Weights of a small GPT-style language model, trained from scratch on English Wikipedia.
Size: width 96, MLP 384 squared ReLU, vocabulary 4153.
Training: 153M tokens, 10304 steps.
Each number is 50 + 15 x the weight over its row's rms, rounded and kept within 0 to 99. Layers, rows and columns count from 0. The size before them is the row's rms in percent of the matrix's.

# up: layer 2 MLP up, 384x96, rms 0.189, rows 6-74, columns 48-95
# down: layer 2 MLP down (transposed), 384x96, rms 0.0661, rows 6-74, columns 48-95
up6 104:69 49 37 56 56 46 79 63 53 62 26 65 53 54 61 44 27 30 32 64 27 73 43 82 65 56 57 71 51 16 62 54 65 40 51 67 82 55 19 70 37 62 65 43 33 31 60 43
down6 093:24 67 51 57 14 59 62 36 54 62 50 64 17 50 29 45 51 42 24 47 36 68 31 52 65 41 35 38 84 60 52 08 42 50 56 43 33 58 56 55 55 57 39 44 50 41 59 66
up7 090:46 53 46 46 59 26 45 61 48 37 48 41 57 76 32 30 72 37 36 62 56 82 54 41 32 50 60 23 75 61 36 50 39 37 59 61 29 48 57 33 30 69 40 28 55 58 77 60
down7 095:51 62 39 22 65 51 39 49 65 34 62 37 75 36 42 53 59 54 36 63 50 70 54 58 31 31 71 47 84 74 47 54 48 48 68 28 64 54 69 46 15 40 54 33 39 28 31 36
up8 103:49 71 28 43 79 64 57 61 46 41 39 60 47 21 49 62 52 54 53 80 73 54 58 47 42 38 33 44 77 55 58 53 26 52 47 63 40 67 47 54 47 59 73 62 43 78 07 68
down8 099:51 76 36 53 53 36 44 27 58 67 56 68 74 36 46 40 44 49 41 61 59 43 74 62 33 35 29 24 26 21 57 51 51 68 47 53 47 41 49 55 50 41 57 53 40 58 43 37
up9 105:73 68 39 68 50 53 63 43 22 46 29 77 21 50 81 49 51 49 59 41 87 61 37 46 32 49 51 44 51 48 34 39 38 43 34 67 58 51 52 62 60 41 73 53 29 42 31 37
down9 112:46 14 58 53 58 49 56 41 56 72 78 73 70 66 57 26 23 68 40 62 33 53 41 39 48 58 32 41 55 58 64 62 27 67 48 36 41 33 37 41 41 56 32 56 41 42 66 49
up10 108:60 50 26 57 36 63 50 59 53 21 45 66 66 43 59 44 67 42 57 54 34 31 39 41 31 43 57 49 33 58 33 16 52 17 82 63 24 65 48 57 53 47 61 26 39 63 28 57
down10 103:66 66 34 31 67 41 36 59 40 56 45 60 78 51 61 44 53 64 43 48 29 31 59 32 54 25 82 52 66 43 47 52 42 27 87 52 44 41 60 48 38 44 34 46 29 79 45 65
up11 069:50 60 52 74 43 52 61 57 80 42 53 61 35 73 74 46 39 41 45 20 50 68 39 57 48 53 59 67 48 50 64 52 51 41 28 46 66 51 55 68 51 48 56 36 59 26 18 39
down11 066:52 30 67 54 56 46 53 64 33 44 63 37 74 54 49 38 54 32 51 44 45 47 60 69 52 46 53 00 81 61 29 28 28 51 55 43 39 60 33 33 62 59 48 53 46 73 41 48
up12 096:12 60 49 52 59 69 42 65 56 58 52 55 70 65 47 45 45 29 30 40 35 80 44 48 59 71 31 48 33 51 66 73 50 38 28 50 48 37 60 31 44 60 56 23 69 27 54 57
down12 097:38 48 52 29 40 44 36 37 78 35 59 61 53 44 51 30 60 55 30 39 35 55 51 41 65 68 76 57 70 72 33 47 24 54 48 60 57 44 43 40 41 24 40 38 49 50 60 46
up13 104:63 47 64 99 35 59 60 35 42 34 33 57 47 48 37 26 37 52 56 45 40 50 32 45 51 41 71 48 50 60 34 41 67 76 58 48 52 55 55 50 33 33 64 37 42 33 77 23
down13 108:44 21 42 55 38 12 64 63 62 40 78 71 54 59 82 69 25 68 42 55 48 64 59 47 27 50 69 60 46 49 32 50 50 59 52 56 22 52 56 36 36 73 68 29 69 52 57 66
up14 117:77 56 30 45 63 47 58 65 58 65 50 54 60 45 49 60 54 41 29 59 77 44 44 51 35 61 41 17 68 28 23 47 43 44 48 37 43 33 86 59 61 37 55 46 35 36 45 47
down14 100:52 57 62 64 27 55 41 45 39 31 63 69 51 62 25 50 55 40 40 66 59 22 34 74 80 49 40 55 45 43 51 24 31 39 30 31 38 69 67 60 37 54 45 69 59 48 78 51
up15 096:22 85 31 51 63 55 62 71 39 38 61 54 56 28 55 62 18 60 45 60 46 51 52 48 65 58 66 65 31 59 64 26 36 39 47 33 49 37 64 61 30 51 48 56 38 45 59 57
down15 093:34 45 52 35 78 47 56 67 48 43 47 63 61 44 67 77 67 70 55 55 43 68 28 49 48 66 55 62 12 54 32 62 53 54 41 36 48 37 30 33 67 43 45 42 57 12 66 26
up16 103:70 60 28 36 34 55 43 35 35 44 57 67 25 62 52 67 38 59 48 67 43 67 81 48 50 46 48 67 39 29 54 26 71 51 47 57 40 35 60 76 56 38 73 53 43 55 56 54
down16 110:54 57 28 60 37 46 32 18 52 68 65 77 29 67 32 63 56 50 39 50 16 75 75 31 20 68 43 61 30 34 77 38 61 67 52 45 57 54 53 44 45 46 61 45 54 62 66 49
up17 102:37 48 74 60 87 44 49 40 35 38 56 54 50 70 33 54 50 42 42 60 57 44 61 75 31 11 38 40 75 42 55 66 64 55 51 49 52 53 29 39 57 34 21 52 33 37 67 50
down17 097:33 51 47 39 69 55 33 55 37 42 47 51 45 44 22 39 62 73 57 49 67 46 42 45 45 44 44 59 82 45 40 51 50 61 30 56 74 44 55 43 93 32 49 40 59 64 59 47
up18 083:43 73 50 63 40 60 48 30 18 68 73 56 33 32 50 62 28 24 54 84 55 63 58 34 38 33 68 46 60 50 47 52 59 64 75 37 42 65 21 47 56 33 59 47 44 37 34 64
down18 087:53 15 20 38 55 56 31 62 78 44 45 50 51 29 64 68 54 49 44 69 49 77 57 49 31 27 89 57 46 43 16 45 59 58 66 47 31 48 40 40 52 29 30 51 74 70 36 43
up19 099:39 84 46 23 70 54 37 61 52 63 59 41 28 57 67 47 46 44 54 58 67 51 39 38 33 73 42 28 49 67 69 45 47 35 65 39 31 56 35 51 66 75 32 58 64 48 64 36
down19 100:76 74 32 49 40 31 69 24 36 59 76 42 69 45 62 60 37 33 53 36 69 37 46 45 25 42 58 43 42 67 52 42 76 37 58 44 37 61 63 52 59 57 47 42 46 13 50 49
up20 072:30 51 42 36 30 52 40 48 43 58 31 30 51 16 67 62 64 52 44 44 64 52 69 45 48 68 53 47 58 54 27 38 29 41 34 88 62 62 35 45 58 47 52 30 46 72 42 38
down20 067:38 42 66 42 38 20 46 60 66 55 45 44 51 73 44 64 48 37 47 73 24 51 70 71 67 53 60 67 63 52 69 56 46 21 44 36 49 57 43 30 37 53 52 59 61 58 50 42
up21 082:50 54 30 93 42 56 48 53 59 67 18 71 37 50 69 47 61 54 49 42 54 71 43 40 41 49 42 52 60 76 56 48 59 47 35 27 54 69 36 54 87 36 59 55 54 33 52 55
down21 088:51 50 49 38 80 25 65 22 79 33 39 58 81 56 51 44 31 62 42 32 50 52 36 58 55 58 67 87 42 67 31 31 48 33 51 67 39 35 55 33 53 67 39 65 28 56 66 43
up22 103:30 39 43 70 67 44 29 76 32 43 51 25 36 44 64 21 63 82 41 47 62 28 64 44 60 63 49 52 46 49 60 34 59 33 43 69 24 44 80 47 49 74 36 35 39 76 66 43
down22 120:55 76 34 55 76 46 37 56 22 53 34 52 55 41 66 45 46 56 53 41 50 57 63 64 54 62 63 37 56 43 56 37 73 34 50 66 54 65 78 55 19 58 35 29 44 71 79 38
up23 100:75 38 29 38 50 58 56 58 72 34 46 47 50 48 73 61 56 35 19 52 66 58 60 51 43 37 67 35 07 68 63 83 37 32 30 41 45 38 58 75 34 58 51 41 42 41 61 48
down23 091:46 51 35 43 48 59 42 62 54 45 60 73 76 39 71 58 34 70 41 37 53 35 48 61 46 35 39 05 52 62 58 60 61 77 24 68 58 53 38 20 24 49 55 36 57 39 57 29
up24 081:38 68 47 42 74 72 57 24 53 51 70 37 53 23 74 58 64 60 37 22 33 44 62 50 56 61 49 45 52 38 48 62 70 34 42 51 46 38 58 48 50 31 32 64 32 70 43 67
down24 080:49 72 35 69 53 67 36 45 43 58 66 37 60 34 64 57 28 50 60 48 48 40 47 33 26 58 39 42 49 22 71 49 81 61 63 55 42 56 48 37 59 56 37 56 50 82 61 77
up25 114:42 59 35 45 44 55 47 61 62 61 87 40 14 50 44 50 43 29 57 79 47 65 67 63 52 58 79 40 44 69 34 40 29 31 54 31 46 61 48 59 32 64 50 09 40 52 74 63
down25 104:48 32 66 42 70 33 52 66 54 48 79 57 16 46 41 63 68 47 38 59 21 53 49 48 60 43 36 46 49 84 22 21 31 44 27 71 74 62 49 36 25 41 73 42 35 56 65 66
up26 099:60 89 23 42 49 30 32 57 47 60 19 18 45 68 58 40 63 65 72 34 51 47 58 53 49 58 71 74 49 41 53 73 41 60 54 61 16 41 68 56 55 54 58 58 65 44 50 50
down26 091:61 67 47 47 68 32 38 74 47 55 18 28 41 48 30 38 71 50 75 56 37 40 59 64 67 62 53 59 52 43 54 46 39 43 33 55 37 54 59 49 49 41 39 49 16 60 62 71
up27 096:60 50 76 48 36 56 34 69 63 46 68 46 56 52 52 07 34 53 32 24 26 22 63 57 62 54 34 59 56 51 52 62 59 51 43 43 26 37 79 49 29 54 41 67 54 40 43 73
down27 096:52 68 40 47 56 33 60 67 41 56 31 34 59 51 73 48 66 53 26 34 60 74 65 39 31 70 73 63 48 37 64 55 52 73 99 38 34 49 70 43 53 70 52 33 76 43 64 32
up28 122:46 35 63 31 52 56 38 53 28 49 56 78 46 36 21 45 27 48 45 64 70 56 32 26 48 18 80 31 51 36 32 72 35 53 50 64 49 49 89 68 33 47 36 43 60 77 63 48
down28 107:46 24 28 59 60 75 37 60 27 39 42 62 30 31 36 39 31 58 63 37 66 57 47 44 88 51 29 36 58 59 43 39 41 42 29 56 32 40 46 47 60 40 33 54 63 53 71 22
up29 081:79 47 58 59 60 41 56 28 36 60 20 28 45 57 50 74 30 49 68 14 29 29 68 37 43 61 50 54 63 33 49 54 65 53 38 43 53 39 61 33 55 52 77 51 46 61 46 61
down29 081:14 76 38 67 41 48 29 67 61 42 77 86 58 41 47 15 70 43 42 40 64 62 66 65 39 35 78 56 42 42 54 52 67 50 59 66 23 53 62 73 65 43 27 41 64 34 68 51
up30 105:59 45 75 51 63 48 46 24 51 59 88 32 69 66 60 58 41 39 30 69 53 47 45 45 38 41 38 40 35 27 55 80 41 37 41 50 34 35 55 47 60 43 60 17 24 31 55 40
down30 094:71 57 45 48 62 42 55 33 45 72 64 93 66 49 67 50 63 63 47 60 55 41 68 49 30 32 46 42 41 36 50 71 60 47 49 61 77 37 30 47 50 40 71 32 25 44 59 35
up31 095:65 49 76 42 58 66 29 47 54 60 58 52 65 67 38 56 25 55 41 73 33 40 29 73 26 53 76 24 13 57 49 50 40 58 47 43 40 27 56 40 70 47 45 41 54 61 57 60
down31 087:85 62 30 35 56 83 45 35 72 48 54 66 53 46 77 68 55 67 46 53 42 44 21 44 31 70 53 33 13 35 24 69 44 80 49 42 59 52 55 49 63 54 46 57 52 51 46 41
up32 110:50 63 56 52 52 66 69 37 54 31 52 50 39 44 44 40 34 44 40 67 52 66 16 42 53 52 59 34 61 54 42 30 46 82 60 50 53 23 24 74 41 55 47 57 42 42 43 24
down32 111:53 47 48 40 54 45 57 59 55 67 32 74 42 27 41 47 35 48 35 56 63 30 44 37 64 61 57 45 62 64 58 19 34 62 72 52 68 64 60 34 32 61 50 32 57 54 75 32
up33 100:54 51 70 72 50 52 19 33 34 48 64 56 63 52 25 67 48 50 54 57 55 54 45 66 13 48 61 40 60 44 58 68 47 61 73 21 53 69 53 38 65 67 48 48 72 69 64 30
down33 095:41 55 53 44 04 51 45 40 56 46 56 61 31 61 42 60 42 44 57 49 80 55 50 65 56 76 01 73 45 43 45 80 62 78 63 46 42 50 49 41 48 29 44 46 49 46 68 61
up34 123:47 65 63 31 46 43 54 54 46 67 23 33 65 33 48 43 28 61 42 28 77 29 62 65 43 43 66 29 55 39 68 52 59 92 58 52 44 49 30 79 38 58 49 53 43 45 70 14
down34 111:46 65 54 49 48 50 43 37 72 67 55 15 37 33 48 56 39 59 32 09 55 49 46 62 44 48 63 50 34 69 58 44 40 71 68 40 58 61 40 56 29 72 15 56 60 38 71 21
up35 102:36 73 56 37 60 12 47 40 15 53 43 53 22 55 63 27 43 44 46 51 51 60 53 73 56 53 56 34 43 71 64 43 51 65 46 70 28 67 37 27 70 32 55 56 55 65 38 62
down35 120:36 61 79 27 41 19 76 70 35 51 68 75 40 45 79 61 35 37 48 56 42 36 41 38 28 62 55 54 47 68 62 47 78 71 52 56 55 56 48 40 42 53 28 44 69 50 60 70
up36 098:53 27 73 21 48 53 57 49 63 13 61 45 49 49 43 30 31 20 33 64 47 43 62 73 37 45 47 62 38 76 59 62 35 45 62 36 33 74 46 45 54 25 36 74 60 63 45 65
down36 101:51 65 56 42 58 53 26 52 41 76 48 39 71 36 57 78 41 49 47 36 56 47 56 73 58 60 23 43 73 66 56 32 15 75 36 59 43 41 51 35 42 31 74 61 51 50 30 76
up37 095:73 42 45 68 33 52 43 51 63 56 67 36 53 38 42 65 48 59 27 81 44 27 74 42 33 51 56 56 46 59 66 64 23 43 11 45 38 43 68 62 84 62 60 64 51 60 43 72
down37 093:77 58 35 54 31 61 55 57 59 66 77 65 69 43 72 53 13 44 50 66 55 45 70 54 21 43 48 20 17 57 83 58 57 72 51 44 75 46 53 46 73 26 64 53 61 39 55 37
up38 118:44 64 39 53 67 18 36 56 64 57 42 49 33 58 45 29 69 16 48 29 52 50 50 39 46 43 35 81 43 63 66 49 60 32 57 75 44 64 56 42 63 46 19 48 33 62 80 25
down38 118:56 47 45 50 59 43 54 92 58 43 40 56 47 34 39 39 27 34 44 48 38 73 52 43 62 59 43 21 60 32 63 56 46 54 51 60 61 72 67 33 49 34 46 53 56 53 55 47
up39 097:68 27 40 68 49 84 66 45 54 39 24 73 31 64 49 41 56 41 53 70 38 34 70 49 37 66 41 70 65 78 55 46 60 43 69 22 49 57 49 57 73 49 39 56 58 60 63 54
down39 105:58 41 39 22 43 68 61 56 59 31 63 71 67 61 64 52 53 65 55 64 65 54 57 64 40 60 79 51 62 71 05 70 58 55 51 28 37 38 48 48 35 39 72 52 70 37 37 34
up40 090:31 57 44 62 62 37 41 57 42 53 31 71 29 44 66 87 64 68 63 65 28 42 61 40 44 42 44 27 59 33 36 56 42 77 44 75 29 22 57 40 38 41 46 65 44 31 49 59
down40 093:60 47 29 67 58 62 64 59 30 64 79 47 36 51 62 70 60 64 60 73 60 45 59 46 46 60 44 42 23 45 21 43 58 70 28 33 44 64 60 52 22 53 40 52 60 36 66 48
up41 114:46 66 54 70 44 58 35 52 20 73 56 80 13 34 62 52 71 64 46 62 42 54 60 67 55 48 48 60 27 37 69 50 39 27 73 73 28 48 41 48 36 64 31 46 59 46 57 13
down41 121:36 63 31 52 30 78 38 64 18 38 57 61 48 28 59 64 76 81 63 58 23 54 39 52 72 67 33 60 52 51 58 43 56 40 49 61 33 53 50 60 50 85 56 49 57 42 63 26
up42 085:38 55 56 56 71 62 44 70 74 64 82 54 57 39 56 49 62 48 41 67 46 66 53 63 60 68 46 33 20 66 25 34 49 50 48 57 47 36 39 51 60 56 20 29 29 58 65 47
down42 079:63 64 40 26 61 20 33 88 85 69 57 44 44 40 76 77 65 57 40 67 43 29 30 44 62 54 48 45 50 55 54 40 39 50 31 67 59 38 34 45 61 61 35 33 63 59 54 21
up43 115:82 26 62 52 50 71 59 38 45 53 21 38 54 65 50 55 74 31 57 43 33 47 32 61 81 61 42 57 41 60 66 48 42 28 43 52 22 23 33 52 53 93 49 41 55 32 57 38
down43 130:55 38 55 51 76 64 29 36 50 48 46 44 65 48 74 53 58 93 75 60 35 38 53 47 47 66 47 54 40 72 37 56 52 58 45 81 58 62 30 46 48 64 35 33 77 50 64 44
up44 088:47 47 43 51 65 39 49 75 45 41 50 36 51 57 60 55 68 78 48 65 44 39 70 61 55 67 72 31 51 31 65 33 76 22 58 38 48 37 55 68 46 44 57 48 61 62 63 27
down44 118:36 56 54 38 76 32 53 30 50 40 58 66 57 58 84 51 26 48 47 46 55 31 24 37 35 53 79 42 42 43 55 41 69 46 35 33 79 53 60 69 46 55 37 29 63 42 62 42
up45 097:30 39 21 32 51 53 39 53 43 81 82 64 40 60 53 47 63 35 44 58 56 84 43 74 40 38 29 42 61 59 48 51 62 40 32 24 50 52 39 66 72 89 24 50 51 72 54 45
down45 092:71 51 17 44 47 39 62 33 34 49 74 36 38 61 78 64 46 52 47 61 44 52 55 59 38 52 46 34 71 58 28 54 54 53 39 60 54 39 58 66 46 60 34 49 37 55 57 31
up46 099:73 36 69 89 70 42 53 71 46 63 46 32 53 38 56 69 48 56 19 59 67 39 03 41 18 27 45 44 68 55 52 53 29 46 41 30 43 57 48 57 31 62 34 40 68 43 59 49
down46 097:46 42 46 48 74 37 56 22 54 67 64 48 79 52 62 31 46 54 35 60 34 45 45 47 38 31 43 56 52 59 26 58 92 51 51 66 45 22 46 48 31 31 57 38 42 46 32 40
up47 112:37 72 58 56 80 24 80 32 58 73 25 62 54 61 43 47 40 32 37 67 48 53 42 62 31 48 49 60 44 34 75 53 56 49 66 65 27 36 53 56 39 49 42 48 65 53 36 09
down47 108:50 47 56 38 65 52 53 40 62 65 44 52 80 51 79 50 37 42 21 83 39 67 41 42 47 65 44 79 49 57 20 35 57 53 37 24 61 58 62 29 58 57 27 35 76 45 61 44
up48 102:43 72 45 76 50 53 35 71 57 32 41 74 61 66 55 60 55 67 32 45 52 47 33 37 61 77 43 25 41 55 38 63 61 39 47 48 65 36 66 51 42 65 57 70 46 50 17 35
down48 124:87 79 29 45 50 77 60 95 53 42 35 70 46 42 48 51 60 66 47 66 28 54 27 53 97 44 44 28 43 68 53 49 51 63 49 38 53 65 35 37 35 42 44 41 27 61 42 70
up49 110:58 34 48 65 67 50 74 55 72 28 45 61 42 68 49 59 28 38 59 53 58 63 54 28 42 53 54 33 42 16 40 73 38 48 83 56 40 49 48 51 56 14 26 58 57 34 44 62
down49 105:55 48 19 54 52 50 42 62 52 30 28 69 49 39 25 56 51 57 28 47 65 58 55 40 68 43 29 39 48 30 27 38 38 27 51 62 63 56 69 69 69 61 41 26 52 50 58 62
up50 082:15 74 59 65 61 36 52 75 48 47 76 33 51 59 62 52 51 40 62 47 41 71 29 39 51 38 35 60 70 50 55 15 59 65 43 55 30 54 52 46 38 62 57 38 55 35 24 72
down50 100:52 49 51 27 48 51 62 38 31 35 40 56 51 44 29 58 35 49 53 43 60 46 78 46 48 62 66 17 39 54 29 86 62 68 68 53 39 48 57 25 38 46 68 49 60 55 42 39
up51 095:39 52 46 30 46 83 34 40 52 30 32 40 48 54 73 05 77 50 59 73 59 56 45 34 63 62 44 53 44 63 70 33 31 44 74 36 43 57 52 53 89 34 38 45 50 68 32 29
down51 107:43 38 45 47 60 30 61 38 46 34 54 35 50 34 48 67 53 76 55 31 40 27 52 61 59 27 57 44 51 73 55 64 44 34 52 37 68 42 54 82 60 10 66 74 70 35 69 57
up52 115:26 65 35 47 66 42 78 44 51 61 54 46 12 31 33 69 36 46 74 54 54 72 66 48 56 40 69 63 19 64 43 64 61 40 51 52 47 58 61 53 42 47 54 54 31 50 48 53
down52 103:37 65 38 57 55 44 68 63 57 51 60 26 25 57 19 62 89 54 34 24 77 43 39 36 47 56 63 77 41 56 35 20 37 54 77 65 58 74 55 53 41 42 50 33 45 51 51 38
up53 051:31 33 39 56 31 47 63 20 60 34 72 46 49 44 29 43 51 69 42 38 55 64 52 88 36 70 74 33 23 64 56 40 51 79 26 35 56 43 59 71 59 69 46 28 46 68 55 30
down53 048:74 54 50 41 70 48 46 10 69 67 57 45 84 37 43 48 48 51 51 60 41 31 69 35 38 47 44 29 30 49 45 68 45 59 53 26 73 55 46 42 47 19 70 23 20 48 33 50
up54 107:43 29 56 43 41 68 41 52 35 45 24 20 65 52 66 70 37 52 43 86 37 45 55 44 66 64 72 37 50 79 33 66 51 67 49 75 37 60 44 51 36 76 33 33 46 44 50 52
down54 110:30 61 48 49 29 35 63 71 54 46 31 58 61 24 39 64 45 66 53 52 29 87 52 46 36 32 92 69 71 51 19 54 33 48 65 32 48 51 59 34 41 28 60 61 57 66 60 59
up55 074:55 66 82 42 36 37 56 16 58 20 47 43 57 39 63 46 24 33 32 70 41 68 54 42 51 52 65 44 54 46 49 71 51 32 22 56 61 74 60 53 33 50 43 57 64 50 51 60
down55 076:71 66 52 44 37 31 36 48 35 68 27 52 49 57 60 38 42 74 35 45 24 28 38 37 58 34 75 64 70 44 52 40 53 15 47 51 40 48 57 35 33 68 48 42 61 54 45 44
up56 080:76 48 39 63 55 48 56 30 54 61 56 36 54 51 56 54 19 37 37 53 44 65 52 50 36 56 45 15 59 36 84 41 68 57 94 57 45 72 30 73 60 73 44 44 54 54 69 62
down56 088:65 44 48 32 64 35 37 37 34 74 60 42 54 43 62 65 81 59 50 61 40 27 59 12 63 47 62 49 45 76 59 37 46 67 51 56 64 78 53 29 32 56 27 52 57 41 37 41
up57 094:70 34 67 44 66 25 58 57 32 40 41 59 66 47 42 44 24 64 01 32 46 60 41 61 42 40 30 41 78 56 60 56 66 45 51 27 55 77 31 62 57 45 77 35 70 37 59 31
down57 092:49 53 60 69 13 50 44 47 54 45 44 58 43 48 71 54 44 12 93 50 49 63 52 29 39 45 59 53 39 38 60 57 61 37 42 56 58 57 64 67 40 61 29 53 20 47 34 49
up58 099:50 29 56 59 26 43 39 76 41 49 59 74 57 48 37 43 55 25 70 36 35 62 76 42 68 56 56 45 35 42 67 57 47 37 52 55 46 61 52 64 57 43 77 45 40 34 46 40
down58 094:54 65 43 44 47 53 77 52 52 58 63 52 57 31 48 41 60 54 36 44 57 45 66 68 35 44 38 21 23 21 43 50 53 68 44 44 53 39 56 29 45 49 80 39 47 39 43 30
up59 128:72 41 44 82 62 33 35 66 54 56 66 41 41 64 49 36 61 74 71 42 59 70 42 47 37 39 48 34 32 41 61 59 57 46 36 52 46 51 43 58 39 69 61 48 17 42 26 66
down59 120:65 59 37 51 46 43 44 83 50 68 77 46 43 73 37 43 68 51 48 37 75 57 41 42 52 44 36 49 56 46 52 46 36 65 60 60 35 60 36 44 57 86 67 59 09 33 39 51
up60 082:35 52 27 36 39 63 37 45 19 56 63 74 21 56 35 44 31 34 45 34 45 53 39 43 38 60 78 33 45 89 66 55 69 46 40 54 23 41 47 35 67 61 56 44 63 35 21 55
down60 078:30 53 47 57 59 51 55 45 39 53 74 67 50 78 45 62 71 60 68 40 34 69 38 54 30 38 47 39 68 48 34 47 43 52 71 54 58 20 41 73 60 48 58 34 36 49 40 37
up61 124:48 75 82 72 40 56 56 58 52 70 50 35 50 60 41 44 67 58 41 50 67 39 50 41 45 15 65 34 41 48 42 32 49 15 55 60 31 59 74 70 43 32 82 47 47 34 53 63
down61 151:54 75 48 44 20 47 56 59 37 66 42 51 47 38 42 64 52 52 67 47 29 45 59 34 37 30 40 58 41 65 63 08 56 73 42 73 44 57 67 54 19 31 65 51 57 27 76 66
up62 100:61 66 41 40 53 52 60 50 22 55 31 43 53 35 48 13 54 53 54 60 35 39 20 75 58 57 58 66 63 57 55 52 68 50 33 52 31 54 57 65 35 56 52 48 33 66 38 77
down62 089:29 65 58 41 50 08 46 51 68 51 14 55 78 65 50 05 52 49 54 33 41 41 51 50 34 71 58 41 40 64 48 61 53 41 49 77 58 30 42 51 46 50 60 34 37 61 50 34
up63 110:34 23 39 37 56 30 63 71 41 46 76 33 51 51 41 25 50 23 35 44 43 34 35 40 74 73 94 40 42 57 81 60 55 52 39 46 33 63 77 51 59 36 72 45 44 44 88 35
down63 096:72 35 59 51 55 44 62 77 65 50 79 30 53 49 20 28 32 54 35 44 53 32 75 78 50 71 55 56 14 49 42 46 37 50 31 43 52 61 56 48 53 31 65 54 59 65 55 26
up64 081:72 75 50 40 55 54 71 48 45 55 44 46 53 35 54 64 35 62 29 53 66 42 57 45 50 53 25 24 61 49 23 23 57 75 45 56 51 27 70 82 50 30 77 26 37 33 45 27
down64 080:66 50 31 95 31 51 38 58 64 56 21 57 48 37 30 51 52 46 63 21 49 36 53 55 78 52 59 70 52 41 50 48 61 56 58 26 56 40 56 59 56 52 50 29 41 49 50 34
up65 063:56 58 66 57 51 67 64 78 35 48 51 64 63 66 48 66 53 54 37 59 42 50 49 28 57 48 46 61 60 42 77 43 74 70 65 56 59 49 68 50 30 77 16 44 44 35 43 60
down65 062:47 69 49 35 48 63 50 48 38 38 55 76 60 47 70 45 53 50 49 45 29 73 43 32 44 66 63 48 53 48 46 39 55 83 69 37 53 50 37 46 35 51 28 56 72 61 48 75
up66 091:30 41 41 53 42 42 29 59 50 41 78 87 92 82 59 53 57 57 52 71 60 33 42 39 65 40 54 34 42 55 20 34 58 50 45 46 69 48 52 60 64 67 55 35 63 61 57 63
down66 084:63 40 50 44 52 51 41 31 27 43 49 29 13 34 59 48 39 40 72 32 28 60 33 89 57 69 55 36 64 86 44 35 40 24 52 57 28 49 45 46 64 32 47 65 57 44 35 60
up67 110:68 49 50 41 30 19 38 25 57 56 72 49 48 64 57 61 52 49 33 70 32 60 45 52 55 25 25 60 65 80 44 32 53 53 80 70 40 35 71 43 65 48 30 65 71 28 60 64
down67 100:47 60 50 35 31 44 35 58 65 55 63 49 37 14 48 54 46 40 23 41 58 48 72 59 60 64 75 79 78 51 45 31 40 51 42 59 42 38 69 63 74 50 34 45 50 68 39 51
up68 093:59 60 52 75 47 69 38 54 41 24 54 73 60 53 40 66 52 71 46 12 42 78 32 59 37 42 49 69 65 42 53 39 66 27 58 50 24 59 50 56 62 51 63 43 37 14 48 45
down68 084:56 69 57 50 50 70 61 51 58 36 40 65 43 72 76 50 20 41 31 27 34 47 55 41 48 61 63 31 55 32 52 58 38 55 67 56 19 49 56 30 66 30 56 70 42 59 53 67
up69 120:50 71 42 34 57 21 59 52 53 60 58 61 29 58 56 61 65 40 38 15 50 54 57 55 70 70 70 48 50 45 76 47 34 26 51 35 52 42 66 44 22 61 82 04 74 59 60 60
down69 116:57 84 67 58 41 10 51 37 23 58 43 71 32 66 62 59 41 45 53 32 52 33 67 58 64 68 48 50 76 57 63 42 34 52 58 30 66 52 45 40 24 53 73 14 60 69 45 45
up70 099:57 46 31 58 61 53 33 35 42 51 34 53 48 56 88 36 47 16 58 55 64 36 60 47 61 63 76 36 45 35 38 56 39 35 45 63 29 30 58 40 54 55 31 56 32 45 52 59
down70 096:77 65 52 54 46 49 73 39 63 54 40 75 37 32 38 34 37 50 68 21 88 68 38 68 76 31 56 64 24 43 43 42 65 42 52 67 59 33 43 74 37 54 64 32 33 71 45 60
up71 064:59 47 79 50 36 54 22 51 43 59 33 24 42 61 36 30 47 57 19 26 71 47 49 76 53 16 39 61 39 47 54 44 73 77 69 53 63 29 75 55 34 30 29 32 69 38 43 43
down71 063:58 78 22 41 70 48 33 67 66 47 54 40 51 41 31 30 30 73 59 37 39 70 62 37 46 77 54 10 52 48 65 15 43 55 38 83 43 54 86 42 42 49 69 42 42 45 49 44
up72 112:54 79 76 41 37 64 67 53 45 44 66 27 40 26 53 51 59 69 67 73 56 39 63 57 52 34 45 60 53 50 49 33 72 47 21 50 58 53 81 75 56 70 76 56 65 60 39 23
down72 092:26 53 57 50 55 40 50 37 57 18 33 42 61 49 29 53 59 35 75 42 62 34 43 57 67 87 67 61 69 31 24 74 41 48 66 67 11 44 32 59 69 22 60 64 37 67 51 49
up73 109:37 62 43 57 49 55 78 59 46 59 52 42 58 81 58 57 09 48 53 59 39 47 55 52 22 41 45 25 28 68 41 57 58 45 45 37 57 58 40 48 61 58 41 65 32 51 34 46
down73 109:58 40 56 54 50 51 29 28 56 31 56 60 90 32 44 83 38 41 59 41 15 51 66 73 50 61 34 62 42 39 39 49 37 42 53 59 37 54 21 51 32 60 41 68 73 38 61 61
up74 076:39 53 40 42 30 27 47 52 75 42 47 49 50 57 59 36 69 51 16 81 47 58 62 54 46 41 55 53 70 46 33 28 16 37 71 65 48 70 32 66 59 45 31 66 50 62 35 41
down74 076:23 41 43 33 41 38 54 36 31 60 38 51 79 51 48 43 59 49 29 37 43 81 51 55 71 45 59 46 82 70 51 71 18 34 58 43 59 68 54 63 71 49 33 53 56 18 25 65